{"d_model": 128, "n_kv_head": 4, "optimizer": "laprop", "batch_tokens": 65536, "steps": 4630}
Each number is 200 + 20 x the weight over its row's rms, rounded and kept within 0 to 999. Layers, rows and columns count from 0. The size before them is the row's rms in percent of the matrix's.

# layer 17 MLP down (transposed), 512x128, rms 0.0396, rows 232-259, columns 0-127
202,198,182,198,201,164,180,198,210,201,177,207,208,222,211,215,163,197,187,192,190,192,193,202,166,213,221,179,214,250,206,166,212,192,216,211,192,199,199,183,174,143,185,216,181,210,185,181,202,217,161,204,229,213,189,180,225,180,207,203,223,194,180,168,223,197,219,223,183,163,189,215,211,206,219,225,163,200,214,193,195,208,170,166,213,218,168,211,221,204,226,188,208,243,248,238,206,190,195,183,167,172,202,212,217,192,219,175,204,175,218,202,191,225,199,229,185,175,212,222,207,228,212,176,221,205,211,202,193
005,220,199,201,221,173,219,180,188,222,213,211,176,246,190,204,222,191,208,215,175,220,161,193,175,206,215,189,223,220,214,201,165,198,210,213,206,209,201,238,178,222,226,199,195,170,203,180,204,186,176,203,168,183,186,212,175,204,218,179,157,256,199,177,170,209,202,219,218,173,205,202,198,235,204,175,214,189,264,225,227,213,189,197,199,207,223,239,217,162,186,198,237,208,215,219,189,185,210,199,202,227,190,199,213,198,210,224,209,193,161,181,225,202,209,212,229,204,185,197,205,204,215,210,225,209,182,190,189
005,195,214,228,233,173,206,214,217,216,193,215,171,212,168,237,196,192,211,202,207,201,167,194,186,215,195,202,238,204,234,179,189,199,201,176,176,238,179,235,209,186,223,205,219,204,208,179,225,180,183,194,209,188,203,221,184,213,225,207,192,242,184,182,185,188,154,219,231,214,243,214,221,220,179,191,184,226,225,214,209,229,201,178,202,199,228,247,205,193,177,204,237,209,181,216,200,214,204,217,214,200,213,210,185,203,204,211,214,224,197,169,227,189,200,217,244,201,201,195,224,198,227,216,248,227,198,190,196
238,181,210,201,200,215,188,223,222,224,223,211,186,200,186,232,215,174,225,194,189,192,233,219,210,187,214,199,180,197,176,217,189,201,213,196,203,189,182,178,216,234,165,216,237,208,183,222,179,186,220,170,205,151,206,200,210,217,161,208,178,218,183,188,205,203,212,178,199,209,188,232,182,172,186,177,198,207,230,188,207,210,167,168,205,213,210,240,171,182,195,178,206,247,160,222,220,201,239,181,165,197,216,195,185,172,218,214,184,230,240,189,201,184,169,200,189,215,203,203,175,218,200,202,160,209,190,217,184
006,189,230,217,197,182,173,214,216,201,185,179,205,223,190,171,198,201,180,192,171,183,182,192,198,207,156,223,249,200,239,202,228,204,189,182,203,232,191,168,212,170,213,196,185,214,209,217,209,187,198,190,186,202,212,196,230,212,201,158,230,188,131,201,206,192,195,211,209,200,195,205,228,167,174,225,201,192,203,241,177,203,176,183,198,213,174,204,205,236,167,199,173,186,203,187,179,204,199,205,215,202,183,206,197,195,224,219,202,244,255,201,195,178,208,196,187,209,203,190,184,188,187,171,219,228,208,162,203
005,222,199,207,206,153,203,169,215,215,193,178,203,212,182,180,203,185,234,178,223,194,167,200,185,199,201,193,208,166,202,176,197,216,184,249,176,223,172,192,183,199,210,214,231,191,235,186,211,181,171,224,173,191,219,193,204,186,228,152,179,207,174,206,189,196,183,243,239,188,226,171,223,208,159,216,199,196,201,205,212,231,180,193,195,202,193,238,207,221,191,180,195,198,193,237,190,183,202,214,196,230,169,220,187,202,191,223,198,221,196,179,227,200,200,230,234,216,213,193,162,192,179,191,225,208,192,194,191
203,202,180,225,172,209,185,225,200,179,207,203,225,162,210,203,176,188,208,150,170,194,214,194,201,203,198,187,231,199,202,192,195,203,194,218,187,219,205,195,216,185,231,199,216,157,219,208,190,179,194,204,211,219,218,218,184,227,228,213,196,175,210,205,202,208,230,179,207,197,153,215,182,181,220,201,178,218,186,203,189,207,191,210,213,187,215,189,228,199,167,204,185,160,230,195,193,235,186,220,194,231,216,244,197,229,176,224,187,188,162,189,209,205,213,157,253,189,213,173,219,201,209,210,214,179,187,158,230
006,211,193,175,179,203,207,231,192,193,213,161,199,123,194,190,170,201,200,191,173,183,189,226,171,189,182,216,184,227,174,191,208,188,196,257,229,225,205,156,210,239,205,203,204,220,216,216,186,182,208,202,185,218,185,190,222,186,183,180,178,164,183,179,196,179,194,193,229,199,167,163,197,191,173,192,222,213,207,223,181,192,190,194,217,200,193,187,204,200,202,194,193,218,213,205,224,161,202,201,174,228,185,201,211,236,216,203,225,221,208,214,195,201,200,177,163,223,189,189,220,180,170,186,196,195,197,176,175
006,178,201,204,241,191,203,217,195,181,197,194,186,116,193,185,196,190,187,210,165,198,185,200,173,190,179,228,238,247,220,176,198,194,213,198,193,224,188,207,189,215,220,223,204,184,206,195,205,181,203,168,193,226,176,219,210,220,205,196,210,228,156,169,178,185,195,196,207,201,198,209,230,200,168,194,221,208,243,224,204,222,178,209,217,177,196,239,203,181,215,194,252,217,186,198,176,196,217,207,217,196,178,213,219,184,212,228,223,212,178,195,191,181,224,208,199,216,181,183,224,218,226,202,222,211,199,200,181
200,187,196,167,217,218,175,197,175,190,189,229,179,192,205,189,197,214,188,214,211,231,212,210,175,178,240,203,198,198,190,238,186,159,199,209,180,159,176,181,200,230,213,204,205,203,207,199,195,208,210,193,161,186,168,213,207,190,213,190,185,201,182,233,188,175,183,205,231,225,180,208,180,236,181,207,234,197,208,197,224,220,179,186,207,174,186,211,202,226,207,202,240,188,170,172,222,215,209,186,162,246,207,226,212,212,185,160,196,202,226,180,226,187,188,199,182,190,233,180,199,238,227,192,222,203,206,207,236
005,215,197,200,215,236,208,222,216,190,207,211,189,115,203,185,206,196,211,195,167,177,215,217,215,197,179,236,181,218,186,176,194,228,210,204,197,208,221,207,169,211,178,224,209,223,214,223,186,192,199,204,178,222,213,195,220,172,179,228,196,186,253,212,220,220,202,209,220,197,215,200,202,212,193,193,232,222,180,207,177,208,198,186,210,183,216,221,179,199,249,202,229,203,170,215,232,183,225,211,201,225,177,231,220,191,171,175,206,191,206,213,216,205,184,208,190,224,212,194,231,208,169,207,175,185,200,224,235
182,201,228,244,208,148,216,192,223,189,212,211,196,230,172,228,210,204,234,177,239,210,197,183,201,220,230,191,219,219,197,209,176,196,184,160,179,210,195,182,192,180,219,198,190,187,205,170,203,226,199,189,181,204,181,213,205,187,172,166,231,215,195,209,201,201,202,220,232,213,181,181,197,207,195,173,183,195,202,185,204,193,168,219,191,207,209,176,225,206,167,230,241,181,209,165,208,197,167,228,183,177,194,207,185,195,203,179,194,205,202,179,213,201,188,199,192,226,202,205,222,242,231,187,166,181,198,259,216
005,171,205,183,211,210,150,227,238,197,221,203,211,147,221,188,192,171,165,182,179,178,215,187,216,178,195,194,241,211,214,183,205,195,229,161,195,209,151,190,218,182,231,223,185,186,192,161,203,192,191,177,206,225,184,210,213,208,202,233,238,201,182,196,205,206,191,186,192,200,197,198,221,147,225,195,228,199,218,198,179,224,190,209,204,214,199,199,205,200,209,188,225,222,179,174,170,205,203,212,199,174,220,222,214,182,203,209,210,192,184,214,205,183,154,182,202,177,173,201,211,206,209,236,197,180,206,225,177
004,230,231,197,224,194,194,188,190,198,190,172,165,182,202,181,201,190,220,209,181,216,201,196,199,206,188,254,202,206,252,197,183,211,219,183,174,198,195,253,185,158,191,202,217,204,196,181,191,196,182,173,169,212,187,195,196,195,189,197,195,230,187,187,185,204,184,189,217,192,231,219,210,237,169,201,213,206,246,265,197,186,173,209,163,199,183,224,190,196,228,191,210,195,175,215,183,188,180,186,200,203,177,201,209,172,185,190,189,247,213,180,193,188,219,232,226,215,214,209,181,214,199,191,237,201,199,218,200
005,206,230,196,176,188,191,194,209,243,215,175,205,220,204,197,168,182,207,176,189,203,173,185,235,210,187,182,175,162,183,147,224,202,168,203,223,210,201,152,237,224,202,177,203,232,236,208,226,223,196,222,204,176,210,215,210,178,172,167,206,174,188,224,190,185,223,210,198,203,199,189,168,207,206,226,212,198,180,193,202,218,204,208,185,224,204,176,209,222,187,210,173,201,196,191,222,213,181,213,169,214,188,200,191,247,222,240,186,218,215,207,225,196,177,177,220,216,240,210,190,184,198,176,210,200,179,212,200
005,159,177,201,207,190,207,198,203,190,218,218,199,133,220,191,223,184,209,200,189,171,208,183,221,206,217,221,193,191,183,188,206,209,170,171,204,179,183,185,195,225,204,185,182,161,186,222,213,224,191,184,219,189,181,201,177,218,210,180,222,205,197,216,169,191,228,214,146,194,212,195,198,212,217,244,196,182,188,159,208,185,219,231,219,209,213,183,185,218,220,203,218,201,137,180,185,227,210,195,216,189,185,180,216,187,181,194,202,194,170,201,206,189,204,220,217,201,198,177,177,242,231,206,181,195,174,236,198
005,191,193,207,212,251,194,198,189,162,196,209,184,232,198,170,214,217,190,218,178,166,214,207,196,188,187,252,229,234,241,238,205,183,205,191,206,221,186,176,183,159,195,204,180,193,202,173,190,188,190,171,192,211,203,184,225,213,207,199,218,200,180,178,221,217,166,220,210,197,199,197,224,173,197,178,203,221,204,237,175,182,213,178,220,206,197,219,191,183,182,204,189,187,205,193,181,206,234,188,228,187,184,203,199,189,213,183,196,215,222,193,189,202,198,218,165,211,159,178,222,222,157,250,191,215,215,166,208
005,188,223,185,217,229,189,225,193,186,216,177,185,140,218,203,206,198,216,214,175,190,221,219,200,172,185,243,164,221,196,211,240,201,178,206,221,191,219,152,186,222,197,196,195,224,186,200,232,195,196,214,201,192,209,204,215,235,185,207,217,186,210,207,246,211,206,228,211,209,218,224,203,189,240,201,228,225,209,220,177,181,186,227,212,219,194,147,215,207,189,230,199,209,208,195,193,227,211,175,219,198,213,248,200,183,180,213,204,186,199,216,214,198,202,212,171,224,198,212,221,207,155,208,210,182,210,209,223
006,193,197,216,220,154,215,230,229,186,207,201,205,215,199,188,230,189,199,201,174,175,202,219,176,193,197,236,224,215,213,218,207,213,187,240,210,231,209,174,187,232,222,181,193,186,201,243,218,184,192,217,196,197,216,176,200,219,240,167,193,220,174,203,187,176,195,240,215,185,208,189,238,201,181,219,219,197,224,211,192,201,188,212,218,217,195,234,219,226,204,217,224,185,196,207,210,192,222,215,223,249,187,179,206,184,175,211,211,249,218,198,204,205,227,236,191,236,197,163,194,232,180,183,191,218,201,199,188
012,174,192,196,217,213,184,238,191,195,213,188,206,56,213,206,202,207,205,190,169,202,200,211,196,208,204,215,166,221,190,188,218,210,182,153,188,179,195,208,199,201,191,227,220,185,186,191,213,203,202,167,216,210,188,216,191,219,200,199,201,214,210,205,179,184,209,177,179,201,206,207,185,208,210,196,194,199,214,187,186,206,193,221,191,196,210,183,208,219,221,202,221,219,162,184,176,208,191,212,202,180,194,211,227,184,157,210,217,201,178,189,204,189,201,224,202,229,190,211,199,211,221,199,196,193,186,219,192
005,192,217,220,199,190,176,188,225,200,191,229,184,196,193,208,192,203,188,181,180,200,245,191,224,188,183,200,187,185,192,183,221,218,193,149,150,186,223,179,179,208,181,190,215,202,230,196,212,198,190,214,195,189,212,191,205,203,170,187,202,183,224,226,258,230,187,238,158,196,243,193,196,188,224,200,200,200,145,196,171,200,180,184,192,207,220,190,186,214,172,220,207,173,166,195,207,206,216,225,224,198,193,220,200,173,151,179,192,169,221,186,194,185,192,191,196,212,186,207,200,196,178,187,202,177,214,218,237
005,174,213,190,206,217,199,249,219,176,203,201,196,173,205,235,214,204,204,209,179,160,217,226,175,176,195,248,170,211,189,237,220,222,187,225,197,211,197,178,208,206,203,170,209,215,150,176,207,190,190,215,215,169,207,195,200,224,196,196,206,207,199,215,230,199,159,224,191,208,241,239,218,200,192,219,201,224,206,202,167,199,194,190,206,202,201,159,200,222,215,228,215,177,183,179,214,216,205,188,218,185,226,192,179,176,159,188,215,233,192,205,211,215,177,216,166,219,187,199,220,203,176,231,178,189,199,184,185
005,220,191,190,192,153,237,187,183,212,197,191,193,194,185,216,202,188,238,186,217,189,174,198,168,201,205,176,230,213,191,185,168,189,205,261,214,227,201,236,203,216,228,212,208,181,196,200,180,163,205,201,186,208,183,211,178,185,216,188,171,221,194,155,168,183,192,213,231,191,189,206,199,225,165,173,201,206,216,197,213,210,178,184,201,167,189,236,221,176,225,200,223,215,199,236,210,160,191,213,193,221,214,178,196,212,230,194,220,207,172,193,198,215,241,216,204,204,196,177,181,203,221,179,204,198,195,181,159
005,199,183,164,185,224,195,222,200,193,201,183,177,150,188,192,215,204,206,215,204,169,215,224,162,185,214,181,179,235,186,218,195,149,211,238,240,193,191,186,198,194,197,201,185,216,163,174,172,173,184,210,206,216,190,181,181,200,172,207,199,186,191,184,163,191,177,161,203,192,185,191,222,188,185,196,177,223,193,206,185,205,225,191,215,191,191,181,192,206,215,185,164,192,170,182,208,188,207,177,200,203,212,178,194,220,182,187,216,249,188,218,165,216,201,222,169,190,187,203,170,211,210,226,159,200,196,188,157
216,209,212,204,231,210,210,226,181,188,188,204,183,227,210,211,186,216,184,209,175,219,226,228,165,164,219,203,198,187,210,218,204,211,171,191,170,204,223,176,182,208,202,201,232,215,213,232,186,187,211,195,215,215,169,191,210,231,186,194,210,168,217,172,202,145,186,255,192,183,190,194,178,183,199,245,164,231,190,213,188,190,204,226,213,250,219,204,189,185,192,198,191,203,199,193,209,176,207,236,196,205,195,199,168,162,221,174,176,206,198,199,212,215,197,212,179,219,213,187,197,180,246,196,206,165,222,195,183
005,223,214,183,183,189,199,197,182,231,201,194,178,195,180,187,190,172,207,215,192,208,183,200,161,199,230,189,213,184,208,192,173,205,233,198,187,201,173,231,214,181,220,222,220,197,224,162,172,202,149,188,176,205,182,199,189,198,212,202,192,220,206,197,128,188,177,209,218,192,223,180,184,199,168,188,178,197,229,218,194,188,205,201,187,196,204,226,184,183,178,178,211,223,162,196,169,189,179,211,185,202,178,199,193,223,182,189,190,240,181,172,203,187,172,216,217,154,189,210,198,185,211,221,220,196,179,227,151
005,204,215,190,181,169,211,226,232,208,185,182,204,228,199,223,212,199,202,223,210,192,200,219,203,220,207,202,198,168,202,240,197,198,197,215,213,234,194,221,205,181,191,174,193,232,216,189,207,206,198,221,228,200,235,199,200,186,222,197,232,196,167,212,185,179,171,178,252,211,184,239,213,214,168,223,186,225,188,222,183,200,218,188,196,202,210,191,184,236,183,187,163,193,203,190,229,199,212,195,188,223,192,178,168,224,200,219,205,279,189,203,214,197,212,227,234,210,231,199,231,185,233,184,197,196,204,188,178
164,204,219,197,199,233,209,223,195,184,214,219,239,154,218,200,185,183,214,193,143,239,164,179,204,203,207,207,230,197,185,200,201,206,191,196,164,216,163,210,182,217,181,192,183,188,207,192,207,219,194,173,157,168,207,194,186,196,178,186,219,226,208,192,210,185,182,183,198,179,237,204,159,204,205,207,210,192,210,192,232,226,238,214,217,208,204,245,201,242,185,177,215,216,195,190,207,174,168,179,190,187,197,204,200,178,172,200,200,217,208,226,208,219,196,210,217,200,242,218,184,172,206,169,225,203,180,217,214
# layer 17 MLP up, 512x128, rms 0.0425, rows 233-259, columns 0-127
005,172,216,162,217,198,179,208,228,214,201,216,210,194,198,175,246,181,178,201,239,205,202,190,205,161,225,198,217,181,213,191,211,230,214,189,176,159,174,216,171,184,183,208,206,200,213,222,203,216,175,171,222,194,223,193,220,196,191,184,189,169,191,203,209,235,183,203,213,170,184,204,233,183,194,186,167,194,214,167,177,187,194,191,209,208,190,190,214,231,170,202,179,193,199,189,186,195,200,244,206,191,183,225,176,190,186,172,223,208,188,233,196,192,199,187,238,206,236,169,194,197,164,208,199,225,232,156,222
005,218,195,216,192,192,183,194,222,184,179,196,202,191,191,216,220,185,177,213,188,191,190,161,200,216,212,179,180,196,216,197,191,232,222,214,190,168,184,205,188,207,205,203,196,181,205,253,193,201,151,193,231,190,186,159,205,196,211,232,203,159,221,182,189,234,198,176,248,166,181,216,201,177,199,180,158,165,201,220,160,181,210,213,200,172,190,192,184,208,187,168,209,222,191,173,201,172,226,172,218,211,208,211,180,170,202,193,216,178,197,214,223,163,209,189,195,195,210,164,177,197,231,219,184,199,178,221,189
229,176,197,196,212,192,212,188,186,220,197,200,198,160,195,225,226,148,203,237,202,200,213,200,208,227,221,187,185,209,168,204,207,154,223,238,184,193,159,192,202,171,211,234,192,182,205,182,193,196,194,216,220,181,210,195,184,195,202,198,166,195,193,196,188,163,229,223,217,214,201,185,206,207,187,202,214,217,199,204,236,170,175,197,206,206,243,215,184,226,191,196,206,187,199,219,238,223,184,200,191,253,229,196,197,183,207,205,219,173,218,224,185,218,173,192,188,173,209,199,231,241,210,191,194,180,196,241,164
006,234,179,259,179,203,215,167,216,200,209,208,176,165,203,240,186,175,183,209,166,206,230,189,170,216,232,166,191,158,183,185,193,199,202,189,197,206,178,182,233,217,223,184,172,227,209,190,202,199,214,205,191,193,183,189,171,186,182,222,215,195,191,188,215,222,203,167,197,209,192,215,156,187,188,201,199,165,204,191,174,191,208,214,186,178,222,206,190,193,220,198,242,202,208,192,205,171,195,233,211,210,244,186,204,206,176,200,220,179,163,195,202,222,219,185,186,186,194,190,207,202,224,202,175,168,166,219,174
005,206,217,203,199,201,173,213,210,194,212,209,190,222,213,231,240,202,180,196,190,193,213,176,226,189,235,193,199,212,197,198,239,241,191,188,200,172,201,235,211,201,226,197,188,213,218,220,210,201,205,186,233,190,220,153,185,176,216,210,207,196,204,208,216,255,194,163,226,187,170,232,187,174,221,203,222,182,232,202,189,196,210,199,177,239,210,206,190,211,223,210,215,219,211,193,225,158,188,211,216,185,193,228,224,201,194,191,238,207,203,241,221,214,184,175,197,213,233,201,179,174,206,223,190,197,173,201,152
195,210,202,215,196,199,212,148,199,220,199,165,220,185,197,198,203,251,164,194,241,203,213,222,200,204,219,224,172,196,196,215,190,192,207,200,229,195,210,239,187,211,200,175,200,201,179,199,230,211,212,216,178,208,165,168,216,171,194,206,187,198,190,207,166,210,209,207,196,204,206,174,178,196,232,213,184,184,185,186,205,191,225,173,233,174,169,216,182,188,187,186,200,228,188,213,236,230,221,216,198,197,208,196,217,183,258,177,196,186,256,198,209,185,179,192,183,182,222,163,199,189,202,232,191,197,195,232,201
006,197,190,223,191,230,198,178,210,202,173,212,192,193,207,226,203,227,188,178,214,227,172,176,184,183,168,209,192,216,216,192,200,173,197,177,176,196,192,177,256,204,192,151,210,192,191,173,200,197,181,195,183,196,210,166,155,214,194,169,255,209,205,179,189,218,222,219,168,190,197,170,186,213,188,213,214,219,230,161,208,215,175,208,207,206,193,207,195,181,235,199,199,154,192,199,194,197,165,227,182,221,187,186,212,245,185,164,197,195,205,183,158,213,214,197,187,218,191,193,191,209,200,169,184,202,190,205,213
005,219,175,195,195,173,211,155,189,198,163,211,196,219,173,204,209,167,142,211,176,184,171,143,193,199,209,170,196,189,200,181,181,198,199,201,177,193,182,175,203,176,200,167,199,186,202,191,218,214,173,170,226,203,196,196,169,205,192,191,174,173,200,184,178,200,217,190,185,169,197,205,195,182,169,177,138,185,212,158,188,210,186,174,203,182,206,194,228,211,175,186,209,172,188,192,183,177,191,226,196,208,192,182,170,202,203,184,229,190,180,189,200,202,224,196,201,191,206,171,166,209,161,182,192,194,191,189,204
231,217,193,181,196,181,169,181,175,223,210,174,180,202,217,162,210,225,207,208,192,214,198,188,175,209,177,197,236,185,227,212,224,211,223,202,209,200,213,162,164,205,207,183,209,155,222,210,215,189,166,179,200,198,213,173,200,151,215,186,212,230,200,187,219,216,228,216,196,183,201,183,224,217,179,197,203,230,158,186,205,249,167,214,227,179,198,228,186,171,204,205,201,200,212,223,198,210,233,181,209,212,207,184,230,218,179,175,201,195,191,202,235,188,205,204,178,224,240,224,190,220,189,193,202,195,165,202,174
005,166,221,187,177,190,190,203,195,175,176,180,185,252,195,184,209,204,200,220,193,200,155,174,192,196,160,184,167,205,190,168,202,165,192,196,189,190,202,179,216,171,177,175,219,235,175,155,184,190,174,182,203,205,216,192,175,209,189,155,200,200,184,174,199,179,200,208,161,205,178,183,207,227,216,178,212,204,206,181,217,207,213,198,210,177,192,188,202,188,199,187,182,193,183,188,217,195,171,177,189,167,154,159,202,203,205,189,171,197,228,203,167,198,221,182,210,213,193,184,168,177,175,179,183,211,205,173,180
189,207,182,198,199,212,200,225,210,197,232,168,217,195,184,185,186,191,162,177,157,192,204,195,190,179,176,203,189,237,174,221,175,226,202,175,195,163,226,216,231,206,206,223,212,221,212,204,201,196,243,205,179,201,252,183,191,176,214,235,207,211,180,209,206,214,176,205,216,184,223,179,171,217,193,191,192,210,184,210,176,184,247,220,212,210,184,176,179,197,169,216,215,205,206,195,221,191,246,170,181,206,195,217,217,193,242,204,187,213,216,205,192,183,176,206,191,219,205,159,206,175,186,227,232,174,200,177,195
005,202,194,201,195,159,236,154,170,163,214,211,208,254,172,190,184,203,195,220,188,187,205,188,180,233,174,172,193,201,219,182,152,183,190,209,181,193,190,193,200,182,205,146,190,197,182,207,170,225,202,204,189,221,171,219,192,219,212,197,188,207,178,222,191,189,203,171,208,199,214,197,196,195,156,198,156,175,190,182,171,192,180,166,194,191,198,172,197,187,193,161,199,200,206,202,188,175,228,169,201,205,208,155,166,201,188,182,195,185,201,212,185,185,215,211,202,192,198,232,164,186,186,174,192,195,194,206,211
004,188,199,212,174,190,189,254,199,202,189,212,160,185,201,181,211,153,147,236,204,172,190,183,195,202,207,175,185,153,180,181,213,202,186,215,199,193,203,198,179,192,184,197,176,182,188,195,184,205,165,175,217,216,189,185,173,198,179,205,150,179,201,181,171,206,183,216,188,218,157,211,188,165,171,167,185,190,207,165,173,203,236,190,206,206,209,183,207,190,181,214,197,201,223,186,215,178,189,210,223,188,199,191,170,204,185,195,208,195,192,202,195,222,199,156,203,178,215,159,200,184,162,215,200,188,215,188,194
005,221,229,215,165,227,202,197,206,200,183,184,188,210,209,215,208,211,216,203,215,190,204,218,158,183,192,188,193,176,182,206,182,213,200,182,196,182,221,191,206,216,185,183,211,190,199,205,198,179,215,245,171,197,191,157,186,187,200,197,199,221,197,197,204,233,207,173,228,234,190,187,206,192,208,225,198,179,216,226,208,180,214,212,177,176,192,219,142,188,225,190,187,184,151,204,207,149,178,184,207,190,195,197,232,218,169,168,173,194,173,220,197,216,181,215,181,183,170,224,182,164,222,200,149,184,183,190,176
005,234,208,161,214,173,200,185,171,183,177,182,196,237,175,187,160,166,206,238,220,177,168,141,212,199,210,199,216,218,213,207,199,215,185,191,214,213,221,195,186,197,205,208,217,188,219,208,209,182,232,213,197,218,184,218,215,192,202,200,145,206,227,198,255,183,221,181,215,192,227,222,189,223,217,176,190,202,201,248,240,202,201,189,183,191,213,221,197,202,187,211,188,194,179,246,187,202,217,190,195,197,177,199,210,200,197,201,201,236,192,198,224,214,194,200,201,183,199,202,160,187,187,216,238,195,196,175,203
005,201,177,197,198,172,209,188,221,176,209,203,187,205,195,221,188,176,191,209,165,214,200,168,212,175,215,201,171,180,186,188,173,155,183,181,203,194,158,202,214,190,205,173,182,247,196,191,216,189,170,162,197,204,199,237,170,210,157,200,228,214,228,192,215,174,215,199,178,189,172,191,151,207,189,191,191,216,179,168,204,220,188,206,241,186,214,187,226,208,208,196,201,210,229,199,180,227,204,222,183,205,218,165,182,184,188,224,223,201,190,196,168,209,209,181,212,225,206,173,186,220,205,149,222,205,197,221,194
006,184,221,210,167,232,220,186,198,193,188,205,164,265,202,175,178,232,215,174,208,215,187,190,203,198,168,176,191,214,191,205,198,199,222,196,203,181,226,180,214,188,214,184,216,241,191,217,213,193,191,191,182,212,215,231,196,202,194,199,187,242,178,224,227,170,227,222,186,211,198,195,178,216,175,193,200,225,206,209,247,223,185,189,226,170,221,228,209,208,216,184,178,210,196,207,196,211,199,231,163,197,202,145,235,222,197,218,191,197,190,213,200,239,193,180,194,197,181,196,217,228,217,160,201,190,191,193,211
006,208,224,217,209,201,180,170,201,190,183,213,193,243,197,211,190,188,183,226,213,246,185,158,195,195,236,181,201,184,213,178,219,199,189,178,198,199,189,229,233,198,245,195,195,231,229,210,202,204,223,175,220,179,197,189,172,188,192,192,208,187,186,199,247,212,218,156,178,199,196,221,183,207,213,191,207,181,234,208,219,215,211,190,198,244,222,243,207,225,193,197,239,202,213,231,188,192,181,257,200,200,212,223,219,220,195,197,218,210,198,218,194,223,208,167,215,196,208,164,187,226,218,207,193,184,200,180,208
011,181,232,164,172,190,210,163,149,174,157,194,189,293,184,166,184,192,181,201,222,152,151,183,193,205,185,172,207,205,198,202,184,203,192,209,197,182,217,169,194,183,196,195,206,194,191,199,197,198,198,198,207,214,196,186,191,195,206,201,163,200,160,182,201,177,200,198,186,185,203,197,203,199,198,172,162,196,208,199,205,216,185,192,207,208,218,189,195,194,187,202,181,187,166,224,194,198,193,166,190,199,164,166,180,206,210,180,183,200,214,201,205,207,188,188,226,181,205,182,172,184,171,203,211,207,190,168,195
005,184,227,209,159,214,196,206,189,187,181,187,179,273,202,172,183,196,217,205,176,178,195,189,207,218,203,190,172,188,165,202,186,186,220,203,199,188,209,204,199,185,202,225,200,258,199,207,199,208,206,195,187,193,201,212,234,211,177,208,189,240,172,216,238,177,208,198,209,225,181,216,224,227,236,187,225,207,175,201,211,203,243,214,201,182,199,189,179,195,213,189,193,237,201,201,192,185,215,192,197,179,199,168,226,194,215,231,186,177,210,220,210,219,225,184,197,213,187,209,192,202,244,174,182,185,164,198,153
005,189,215,195,186,212,178,179,184,166,176,195,168,207,185,169,142,209,216,187,218,218,157,170,201,209,178,145,183,217,213,200,206,184,187,181,218,193,215,220,214,204,236,185,200,220,191,231,181,182,190,195,197,215,186,210,164,210,210,201,191,196,202,197,236,162,242,195,192,177,188,190,173,227,178,168,194,212,186,244,225,225,217,197,223,186,207,228,212,199,207,178,201,216,183,206,189,218,206,201,193,219,216,181,220,210,192,201,177,189,213,203,200,224,195,165,184,202,177,162,197,235,219,169,217,181,187,209,217
005,181,172,209,224,206,169,197,226,212,183,200,231,168,198,226,225,193,158,183,194,212,186,198,190,178,196,214,212,241,219,194,229,198,181,194,171,191,180,234,186,201,193,189,195,155,210,216,194,208,164,184,253,180,222,158,168,202,224,188,231,153,208,210,195,224,207,219,199,166,200,195,206,189,211,188,198,198,217,172,188,193,191,181,207,238,180,225,199,210,216,193,193,189,180,194,188,195,185,220,207,211,189,237,173,208,197,169,242,207,202,204,188,183,212,232,197,217,221,176,211,207,192,223,184,190,219,195,236
005,181,202,183,226,200,203,175,198,156,183,191,202,217,199,206,184,200,182,195,201,221,167,183,186,192,155,188,201,210,207,188,186,185,155,183,197,212,218,224,193,209,186,170,209,177,201,162,184,200,181,193,206,214,182,202,136,218,199,186,207,185,201,178,191,151,194,225,154,188,187,166,197,223,168,187,208,199,210,198,232,223,180,172,217,229,192,176,197,194,205,177,192,204,170,189,179,222,171,161,190,211,199,200,165,197,172,183,193,197,222,161,199,204,172,188,202,207,193,180,196,196,173,210,210,198,209,237,235
202,197,224,191,218,199,169,192,203,205,216,215,225,194,179,197,193,216,230,219,207,178,209,178,189,209,213,189,240,219,173,195,178,202,203,195,201,169,192,210,230,191,224,176,207,185,177,190,189,181,193,220,223,169,224,207,179,132,195,169,188,222,177,233,208,207,220,183,216,216,197,217,163,213,190,181,208,193,230,185,196,214,222,206,201,229,193,204,178,190,219,182,205,147,225,191,200,229,207,157,241,222,226,222,219,189,191,205,203,180,196,176,186,171,205,179,201,214,217,209,216,231,180,188,219,199,177,234,231
005,210,206,170,217,161,177,218,180,204,195,207,189,178,185,198,233,169,168,210,173,182,198,169,203,195,188,201,187,217,216,194,194,210,182,213,198,182,220,227,169,188,186,188,183,166,182,211,207,208,178,190,213,197,172,169,183,222,193,201,199,188,200,169,182,226,164,205,235,180,163,206,211,187,177,175,176,206,204,187,155,180,187,185,178,210,209,172,201,183,194,194,184,195,223,183,182,182,206,152,233,192,196,212,183,206,172,171,210,177,209,197,203,158,189,181,194,183,225,191,156,156,167,233,181,215,194,206,203
006,237,203,234,223,214,192,191,200,183,214,202,184,160,212,214,194,210,221,202,214,216,183,216,182,216,171,201,192,167,223,208,201,202,164,191,204,208,209,229,173,230,204,189,198,159,209,221,165,207,187,208,188,168,172,171,166,191,206,221,186,172,220,166,204,227,189,172,212,203,174,199,179,180,184,205,201,178,203,247,181,206,222,210,193,208,189,223,191,185,181,165,227,189,182,174,220,200,182,189,212,190,207,222,220,195,154,177,178,187,225,187,204,189,182,188,181,182,165,181,168,193,179,225,187,186,181,241,191
183,224,212,193,196,156,190,185,217,187,213,186,198,209,178,195,202,223,191,197,224,165,206,191,221,197,167,195,177,248,208,210,235,200,202,206,212,164,224,200,197,207,241,185,197,166,225,183,169,164,205,200,213,181,201,164,181,204,187,196,182,181,195,179,209,196,209,223,182,180,199,182,218,212,222,181,199,215,202,203,187,172,135,211,205,216,176,173,230,198,198,221,165,203,201,201,221,187,238,184,224,224,205,167,198,220,217,210,215,181,204,201,211,204,216,205,181,203,197,200,201,179,218,245,211,189,196,249,159